From a checkpoint of a small transformer trained on Wikipedia: learned positions.
Each number is 128 + 24 x the weight over its row's rms, rounded and kept within 0 to 255. Layers, rows and columns count from 0. Numbers have three digits each. The size before them is the row's rms in percent of the matrix's.

# down: layer 9 MLP down (transposed), 384x64, rms 0.2, rows 78-124, columns 0-63
# up: layer 9 MLP up, 384x64, rms 0.209, rows 79-124, columns 0-63
down78 068:147140145162075093139095114137205119168127128103123126163121103160154133135135135128118086104124124102112121154122158147115132151138139132115140129155117136113172153181152092126100126167134125
up79 090:160114165142089131111158108106120110120143103127136172122127171162131166133135125138112183135093096106110144140080103134120144109119142103162182131136111176124117132158159091106136133122120105
down79 077:117111102096124117135125183136119134090124120108108166107156127166114145128119122130074175132123109142165122092123141129109139146085107170170138094173126112138102113094135116135108158143097156
up80 127:106131161117123166165121136098127176110128128135123091108078145109102099146105113110101187159102092137156129143154121139125134130153085143155147105135166115088112116134111104091151141134106137
down80 119:117145163095119123116161093077142098100104142200122182136100120086128101146104129135117122138131094099144120089120160117119119140136112101138117156120164157139110126134121133127086127136093139
up81 125:149115136096103133124158124152102145117117144146122112140101151151090150136114111134143120118099125108158115127142123153135079135138185115122089106080157197091130096088124122141127103130149170
down81 120:126104173173099114162125129151100114117143115157155124147094139072128104127080121103146123153140165098129090109136127121099159118111119132122136166111161159137131124072152135153142147125148096
up82 064:149107139096103081117144168093179147130120142120140105128133156106087107116136166125102133109151124127126136172137119107091156175134131115092126176144145100179143088144124129126116101119120150
down82 059:139112150138138140073161138150095130122160120184097117135077118114152122091143116116113090134157119141122130159120133119111143102123139130149111066128150109076109119124145103170160100151123145
up83 091:143135127160119116157148108154131131123093178196106113139115134140150155110120137087103119125097070107091159130179132127136114118129098111129117140159117156120106125122125116112093152098156088
down83 101:098134126111120191148121077120156127116165103157132140163135158130126140135143092131161137100124100149108136174091133144113116105146128130151125148133152069158141142137154151099129149138079154
up84 078:120129116108123096199126127133111109127094123150164154124150123108105118106120137135145121145154134180148134113099126166090130112163100124158134114091104115127132148183111108191147108148142139
down84 093:124128138111085103097087166084147089150110139151118139098151147121146136132119137138094121084106098112159125130107152155112109110153095096106085114151093116139148072116136138112104137112117160
up85 119:142152123137112157142160135173123152105132108136127133121126169132159133136158160158114135107115137138087083131138143087153113160134129102163082190116136142124086122080126121165117105160116132
down85 115:113102094120140128151067133099138145101117165113128115128116094152089112124137125116161143081121148121097129156112078155136146129144148149095166086114111134129158101153101092128162112104133155
up86 074:143139175163119150094149093129124140124156123143083111153093110149148093102147141120124136112157153117059105125128141088140122147147103140098128103158109135151148166134132107178133096130114105
down86 079:144147134164152128141094097152140122168160119076148146097158132118129159104112133129148161150131115161101182152107178143120161157114154134124139116163125146137131110150141142185125153137136099
up87 095:111194124123118106174113142150127131122132144109122160192137129147123120146103129142113080119180169136122132132167138125137114190126096163167111125112116117135118132100101097112126141119137116
down87 103:122125097131101147116154113104138119175134137118161112096093139116150119111113122112090145170152130111100104126100162160147082118146175105141167097075093140133153119095142108107121110104143117
up88 116:107120150105136141143149135166138114095130120126109137156152142127166138088129158124116140130111124103123115079103152120093071138153110131175101123123088149086177156112115155161104123098147157
down88 112:130153097140161120098096129131121147124143129133099156082117114124128137168137123157126100091102152145117138106136104170170173134134179116134142145166166103177100123126135101119104174121112120
up89 039:150119073148137111145145137167092097105137130145134118096123119148094134163127141156144121102104123092135161127122105099138139138176081177149105134127128104165095121098155140113117084103133102
down89 049:112143087112164152062123091173125117139098167122106094149139139100156150118117142151114097113119134137129127132113121128110132122101150091123081104117133133100176165149125131124153177155130112
up90 128:142126124094125122145157078146109139122117098133117154165110100119109126156169166129069123119116128153130089128096079107134137116106153133163124140159152145116126143122144139147103131079167176
down90 128:136163141150121131098151126128121139129131109174135139131080124162061145124146156114137137156123108184124159128137112141119112080140126080094155125133100111081097087149132136116156153139128135
up91 142:147122124134141116110130113114136122112130107138125164132113099148135143067122110177160100143120112145116125116152091118184121109117125091119168135144136114110072158139138106092073111087146101
down91 129:122117128113092122106115169114165143122148092130164177131094113088120129129100138126091152133148112108125062110128167074162117144112125123158124138123127143170108145123102171148130111113121149
up92 108:087091119103125136151117111180110165139149136126121163128104136120092145123140142130125103125151160160125133097149122181105138124128107166078082140094171111084131141130090132121130116162126124
down92 112:134081140162126136155117092123123138113110115157162123182126122124113111118118124112109117110143126143117123099120157170116157148119079183111150091131115103128078142136128139091112107173077133
up93 133:096120138131143124120152092087163131136132117191119128115165139135136144077130134118145131133088177146090120155137095117151134107112117172116131108097118170117072140126164131094139133134116111
down93 113:052101110172148158153137108109099145134166160138120093155097116103123126110080114124113097165154116118123131113111120135147103139119126128122111158123133110120083116097154136154084112132102151
up94 103:152159159159134157138149143147129100095112110126118144102138123098135119137095168102100124175131159100124152120144125118121140143131092136125076103128135149092108139130149121176053128143165133
down94 114:085155105143132098160129148105091158117161158147140096095132105169124138116187142157134151135139122163121118140137108138165135151134078138127137118150122143102149128157175103135131088116100156
up95 116:110097131152149118132157103095118149130105145088155161128152149128148150115083119148133158128087104177144132141124116160081121145127093122155154186116123103149111105151173140136120103159113120
down95 108:190176163098103114126140126118155093124162142109098131111160126166103123139115138105106096081111101094125135114100123118121133118116155156107163080104121118153166120140136101137138157128111156
up96 032:182098181099129126119136128143090156096148143116139136122107170108147165168106161121134136106105137108111131171134182137130126147134151131158138164156155162123127149164144147120151135120120165
down96 037:119192115139129125105129137106151143143162098146099110176132120169131083152103149140098103169121163121136130121117122129156114152094147095097145087135122148112159148099145124109173104136099125
up97 132:114085114117137116100147186184165154108119141127108136106153123116118114100118113127078113135115127108125117115185107133142087115111161139145158115147148148128135143122113106125112092095183103
down97 140:134101152127142172132123138141170121110090103111148105170177134096161110096122096131126094153137151117106148154136121149138139107145100129144094113119120114139134183134121135123133098159195098
up98 117:131148157104109156090140104133131145123169148173171139162096112126147109121123117121146109118140144126105121151130144160170132100113156155112176143126162123170093132181128121093145127106140081
down98 119:104139111106143140121130100107157105119096066113124150123125134119110133137099105123078166123110138136139100081170139074179106160118117114155134161132154159120114126091092139129110129116101120
up99 115:079126120093149129137145163156118143126135125121119116114084092131107147138162112134086128113184114146160148162163128149118106132142138166111087150107141161115134134123093132080123137135090082
down99 113:096118114134109126150137155115123107159134100130128126143133118129142127158162130160107135076080101181154140132123125132168152148119092146149108156116113131130077112129125122094115179178081126
up100 069:164154144140113164136162154172114124121115134158140177131116137180147108124148136157154118135131162131150151150171145188139151128136158127132122112119164107114126120178141139135089142160132090
down100 069:103152122106164179079105140152147137139143112137155087139140105148158160152140110141116123138135169129151119093161150106163117140094135090145135147135158169136174142104144146160125111105117099
up101 129:135143127094147134156103147142128120104143124089130109152170140116138123138129141157116128156112136118107122153161068127159136079086153117159132093132159104128077145143132126149052126117122110
down101 116:125155132093113090156132155101095135136146149162155154127140123117129141170112091117077060142158154150161121083108135088113137136128116135136136135169100102116113099095128151138122125135136151
up102 110:130126171046145144149127141144121128103124122121167124122156176161094097152110155136114107085135102140123105122134125139125143146107116137159145160152119113135133097150120134113105123156092186
down102 087:123144152137138132115097131115121103135105170089182118155162153112106124156130094133115106127090126114059121106174150129113160090153103129175136125102152110152117120101152127131147147138100120
up103 111:102118115153128176152137152102117125112139111160137179131147149103117067133158141110116147153126127130102095129109113116176172144129138104121117134086142108134087095171115121181120125135104133
down103 112:154103110087157172125111148174112139115134124146136127131142138139132083131131153169168117114132169145138140164107153123112152108144165124092099146093146104157125128141127129133123104111205150
up104 093:114071135069159149099117111083117140152159119103132124129070134110135085131137145112111148150129104134118090109149140155129106097147131137145131111101132160140090129113136109099127142110119070
down104 088:105153142158117106149163106136155134116169123124178131158152167112132075097121153173110143163142100171141132129105113170140125113149104141094145116153141132157097100107137141103168133129114133
up105 117:141147121176107143150134101136112112136129116162114109142090092129117126153173133127142108123099159107092116130156152146121109138165129155120102137134149144101147187141124108167065118074123133
down105 114:128146131126092091141153116103136123143152106131108120108101147143113165160163075132151144116142119132104061144140123059136112138129146096157146111106089151124147139161130096099147147133126149
up106 068:091066122108106131134093138113127169131125151146126137134140117116144129156109173140137213131138113123145129124148161120156080141161136138130106116108112127160123145138155141120110132157158180
down106 072:090162106147154113134176119120149119113128101110133165156064099132115175095127084125115181132119143150163156129140115090121108118131104114121126120163120125128120160131152120098140132099090108
up107 077:141084110123111147154147126137136153087130193143117122121124121099076166149099106141137127123121081125130111152109131137116100157139158143097160105137126160097117131096153154088143129175133155
down107 077:141198135112120121123127105079084137160140139139112141130118148173139146122135140196128100142135116125135124123119154151152143157095131174108093136117115143166145112178128155145133115108146151
up108 131:125153113128130126188094112127124108125145129152137150095163165123115114159135167133114150125105120131099122115115150123140096116156084141201142112108137148102136117138168068155131137134087121
down108 128:185148099134127122112146129109141117102105115112144138129142145139134147141143177142141109140143122100115076154168166099145179164160172156134110136139145131174123124119125134183135153137129093
up109 116:082157180109111145107122115087127107116146132125119160127164117147167122182134123132097147149140095163142117178143095135116167110146138152153149090121159118119129148118125132133118119156182120
down109 112:071111125148098142136142120099192132105120151133154135136122086143139105138158125092110110126172152130122088113131100082168122139176107125116150112104133126135105134122097165131130091123165137
up110 072:184094135078148110124123140132149115133152139123099145112114146112147094098149090098116117117153134158084076088123117138155089115132176109138110141127120114095159139146162146105134143125122093
down110 078:128113094140137165130151097146108120085124173149093128102153103161099139149153149165150134101187158115132121096136115117127118148119124084115116149127109136104131139068170112139114114097123109
up111 060:094109148164113086105179151156115151146139133106155084094134100118144128146120124107136125143151136127099157099150140101142087109135110115095058138121141138143162134128126143113147112111152177
down111 059:159151100097130140121059165143128101101129099152137158150165144118124145134143132152141137138132131143172099074176125112110145136141107144137159133148138121120120124122097175180140119099144147
up112 143:125090134128153192144121125129142151119145115194095141096115084136085126114153111133147128130169134148153109139161132105113101107097180136132115110121127108143133125162139111115094149120125078
down112 141:154120121145128138164116129092121094134133080111111136146162179151158137133132115168101112153109120116121125149157123151103119121119098159151111098151067161131170134156076140120150153111149138
up113 123:169133095062144122104124152136120120131089125098137152138125151109115133158135136141103137112155128117141149105181093108141118148084153160143154131146152141123131118109108069154139140080154156
down113 113:089147156163139152174117103133133130095091115115143116119129121114133061142096144110116146122131148140125115115152145120161130142111140109171101124095121096155093168124102083139133081104105154
up114 082:108110113137114133152164109082086101118123165133107141115112089123123111081140104146135161166106132170149157117116160145119146145156129109111159160129132137117131142192083114117151131151092120
down114 084:128147126158134151142122146109145165137104191181144124111109145132100104100111169142143113085145134158150151132124131107116140105121090153113135159126161088151118089167121103132120090087130122
up115 049:112093157110125093148141124091099103136144128088150129116104160117103106147122076114098171144132178114152125109127121123114143152128115174119119155161150127148114130122102146149173094120095174
down115 062:112115147112155133123135122166138162114142096091122128152116128161133175136066106108169136155151113173122121093146131111062120079151156139131122153157145156123123097105129136143136109116140131
up116 033:083176143088128148131123115113101152122159098165166129126164112079131151074120135139123127108092148119122080148162147146151130138133146157097125142122125081129148131131112141121117141148079117
down116 058:138170102142110135129117137115096112121154138094096134153096119144134128148140157100149103134136088153136144089096118131083105112148122113133083109143119190121155160131157113095130081135083111
up117 086:097100136119119141133132154116139166121122144141128090161156126148082169103149102126106149112125106121168121119151131164105148160142121120129172133150108158165081135131056110115138131160149145
down117 094:157105116146160147124158066140133140124116119140109127097128117115162101118122124099118160131090118056113142143098141175108105136154145085109125165138125139136172141089159100147124109131129113
up118 107:176158115136092149125163129127110136089140147135114128130154094088115135176096110128154109156160088121163133149125114150123138149142137173156078115091095163146115136122133147114113115166104129
down118 108:112103140146122109133172119166114123154148131140152147141108128099091117064141211117133143128141154143147120089091129078134143151095121098139101142136142136113136118124101123110091122106126110
up119 041:143113143097153142138159111149155153132079164114142119100109170128141178141148083113101116130110157118102131128149125139098119104149103111156138110150131131117137185156107110138097152082109167
down119 063:106136143114136078082119127146146115126129130129133076116106151191155109151113119093151102128123124091134112108133135147127106145111116078123168180129118175137170134148121126112164126146145104
up120 106:101125103154145118145125143158147110104134104152138151147164090135187113129098129157163105136109187101103140110139127125145114123148133146151116150108116074107113192134165122141099139119150131
down120 094:136147136107089135088172151101145134130135173108116158139171139145115167174162143149094133131132096140166113113164100120157123146115137108134140120115146165143130117119082084144144107135106091
up121 114:080132154111126136092125151124141090151136140113111121085108152123106171143169109129108079121110159150153107161106126139139112159131153187163165103146149105138141093161131118123135101117114117
down121 112:165115100128112128150169108110106116148118112122104133108111125097068100168166128118120114144162091117132102112123120065138139137104123137109111139157128109132131131123089094088119084150106085
up122 118:148198125122174101131159133162131101142128140138112112127166121062134141134139118153150136098145125135094133154152106121144095150103109151133107118119147146079117193133122116130117132091121115
down122 116:125166162106163076092126124118118133152138162176158165128157095123138126138117163109162154156127098177124138117096166115139132132140124106124144144129144153151106117142162122141155154141104082
up123 141:098125139130133135150128077088128111126117102146181165137125142112159122132106148142141161168114115123113144090180105136170116118136144119148161121153134171175093150134122111145122141088112166
down123 151:100130159127112171116102133143102113111144167112179123147092118103157134094139126112144083136137168150138117154117147105155116091119165128101122139113111122122157157114126197115124130160102095
up124 083:126155171110082160156094107142108121133154134157150122127150128163132122150121107111141175126147102109114144137136136140145109082106120157128154095126134168085086097128079133138077129155131136
down124 086:142131085090158112169145111121157127122127115104074124119112135166096123084156105123091097106103157138104135141122162133141121163121137135142124145134158135111147166140150171096158114114180136